Weights of a small transformer language model: width 128.
Each number is 500 + 50 x the weight over its row's rms, rounded and kept within 0 to 999. Layers, rows and columns count from 0. Numbers have three digits each. The size before them is the row's rms in percent of the matrix's.

# layer 5 MLP down (transposed), 512x128, rms 0.214, rows 369-390, columns 0-63
108:498468514500406467504519504526560573546511540567520478408571543501505519448521557515480464542589519494545498508507488500547539587521525547578483446455441575477465526518491477590424455455577490
085:537476480554521537524473415428584582421534488541437470477329512438469521486507533445559472465476440432490498530490478502500487643457463468525436489527597525514562475585578467443467429517503450
097:552538475445362494448430377507550421520509412511496481534427479490555480420565482455461529498526554507565465450463541567550490584575468468515498552518511467451549484589434489516469396516518509
109:522539463511445437474620476483415509490570495548573446517573500513548503446423546493418489485482574498508520521425618439427474503481338423491483558365546550590436500488469530481528524570468523
113:543451505569467488542590531503464551499521516507535387536546459524489512626564533516491425467567461357455475568455570514408511430519527538453532597538505562532511556567553401496546523450500495
109:416544531514484359487548493529479442530520414525513434531485504631535565408413383445466509535467453376458472538536530511482518469447456481441473568455580572419562524431501491532544434479515475
092:536519464593519453467467502486504577417539490473486431458511518457529482542487536527465506462465434532535571450569473512494478604506588487518446400519439558435582456481530498464529438521505427
096:562424466485524547472587489599473571535536597517520382429647566507495469490406432485474434480461425535562475559470433465436578455597561570556505514401518476447458505517512496511501485486504515
113:498496567601501557482483420495443570495582510562442477542620488475499476538430584499508524514501523522549437470535362577433562473497501499495447458471480633539475522375471498486499489490473483
081:490499522575565488577586536482514414440604519544536435603513500515412513426422407461438536532442528449550540449454478522406529398491485474432510537514484539502541542450526552452443552499482463
107:433429482593442509473503555481531505559565535443542542653485473477527507450488547507403498511421497467468425484509488565540481411440511509508606553524471479477375561508437431498506511505506447
083:572537483508603541461607532529493583394535462513549505482481507486551513502545485515495514534473557529498478517584437504537569489529516507482489507590463535470473560498590442520495490444425500
085:523454473466548491511430476477440484416417542504511511539464530455528488391444463494525526392519495507494581448584437479459502532480557535513507504518501455521501487538544567483471487499402426
096:556462533502507548552597475386428539419499575519494465597517524539540496525553527418524462599455481461454485580550507510455506479483593515470450527569480500426523469518501519455549423512480555
100:548473584439516493526458472490552463527462401507590531529505432475543503515443494581575442492534511483380480471488553481483443483560458545534474550428450551480564456534513476426510526523546475
102:490458443591531442525492572508489456541480486400598424528420488541510499444385507529552440545440481607567522513434437443550434515535492525544491533533413427478573438529517440451420421523458521
106:480494545508402446536535476614499514455406598485444544546527529597516524501590554470557452457480441523447563552477518566449542572535580468578443446524472574459563533520476480588536481486446472
102:503421464495588521381489506494520451568609585539467506515560492506434528510451480571599461435519523494512389427448488578505476541492506515452384513591488458468495391546539533500503453561439444
077:426528593486549502492477513574484560485587515514493459448494513465512536548512459500437528531442459552522536462584490624428472582419551457456469470445605454574421549549578595546526474438611488
099:524585455590528503514563499500503509551603521501548487505559442525461467470519542514571535500482519421509502459452586546556503414547428505464507445554562433393643521566478554406542477558520495
093:463522434449458463501563468440532486407520455493433431494534516551545549491468586496495496466559396449573425491526587472528447513565547470620450594471516419499491445542491470463479598498562524
124:445499552525394525433506433577482496433502460542489606431575438476441409531516538410482467590511514473563537508448506483504448469500490446521385555483487490482485523465566557493529486507440505
# layer 5 MLP up, 512x128, rms 0.21, rows 370-390, columns 0-63
090:378524553420547468543488424523535428498445490522620621385470480545451510446490433490458508466473542457469517511507524569470515525475532574469450461508565451474452570513468550511532417498442521
094:566443495505509584427469509540396426597504487502391532421545532558563441464525474493490477515487493506550555418547405409512538546510433529431575498560510496475547476490492491532569583563488520
099:488537572442415513454510514450426519520464605506465511427462423561507594508427512511484501483463544444466553493485488466568532566455424526538530533474574490441580499531544511422524506580523522
097:638423462568545491579481508522532520468419424586547486420474492519469528560465490462555500450406443513494485522511541469475512535447389534550506555431475474500505537472497501520405580507489490
105:498527466537532381463525525493558476630520571500399512466430493487521405557479476481567556505546548485560576475542533433452540541438459449502442548465463456470528538622425414602504482564520553
092:527435476509535540503506541479511474571439512580573500449378412531646601413508564484505501499458472441476470399520530454502383549510557439535511517454443513492435510436544524416486527593546564
100:475494479500401448581505515451608558532485493555512586498345423430536594445582488495552553475537441457447538542548498550530405550515463448562536477455491576527466598542409506476393478489531456
118:595443427524555461415502536494501555517554531548529415542552425501543425502481525485537508540492511537568596552513472370471562513493520560391511452438531630501435427541562502492449542590452483
087:412484502506480464459513456609477436548466449533445508488479448467546487508548504574575493490557495419427448405574504588547477398495564515391568497448503574537493457435453571536482502514480579
106:527416526501501528559518506449495558482505471530449472527492475528578443452462420487535515448440449456498585518465538462458523475468501434599500520482494436474505489500459550572445505468468454
088:512486558514472485611558519388473410577499513587553446503519463556500512559527443572514502480519386534517457555459498538525466481536522435551492534457557512497514417504453564511520523550529493
093:530535410501531522456460518489541387480512454517401441526500484547544485488572503566471447531523501595478509482532530532503496476501469430534465493563538544593412513457443524532554525483501527
096:500499531456540406448477420566494413490455536487510560444522458468488497596421446548448489474505435380478537563481547599566512509526520469538566547492615502541442488538466536459478533507543596
104:546585532495441581483520490512531531596418469524562335559531482527497419531520481502499510519472506549521518468502502496518544547519454481471499645554405443481510524471456481521543437499469464
098:508518494466503468417502510566557491551493399486442476475475508458554521525550482524421479442431448501542517397590584580449582610520481507516510556525520515531461509389535434473469447507475534
098:514553620408333498567503502516472500553522452546485516475454434448472429511390466515498523541486469537558547404525447520434480542511551476512556464427525464455451537532545445476517517468554527
102:435538450501523431519450515397561464507450485415541478504525488572563371536450471485503485446427467471564582552546504576446515535447583479524583558445432518465493590498529599592554492504596559
094:533455450577466550566522516474506584469525487532591546572515628530598454558429469592529500448481519452531573537460451511501528545483483483452479529545458518451483488505501461570561499467413444
099:536461539545563517526486564528516606489590484554508473550523493497558519492502471469494476434519604387481436513503493509490534523513488506602644513496476531542440436550486514485439461473441448
109:564516461445517463470512451605542581567511502495514564496468449517506529450470508475494446523515443533380501417457525466511487484547515525497570510437511347502510590529526461467460489480470450
111:444460489429541516465497496513568536465485639537458384510427471482465479469522514438506476469548468466571470553465367620633453510538495543523534468438542607525466481542518463557553548482589411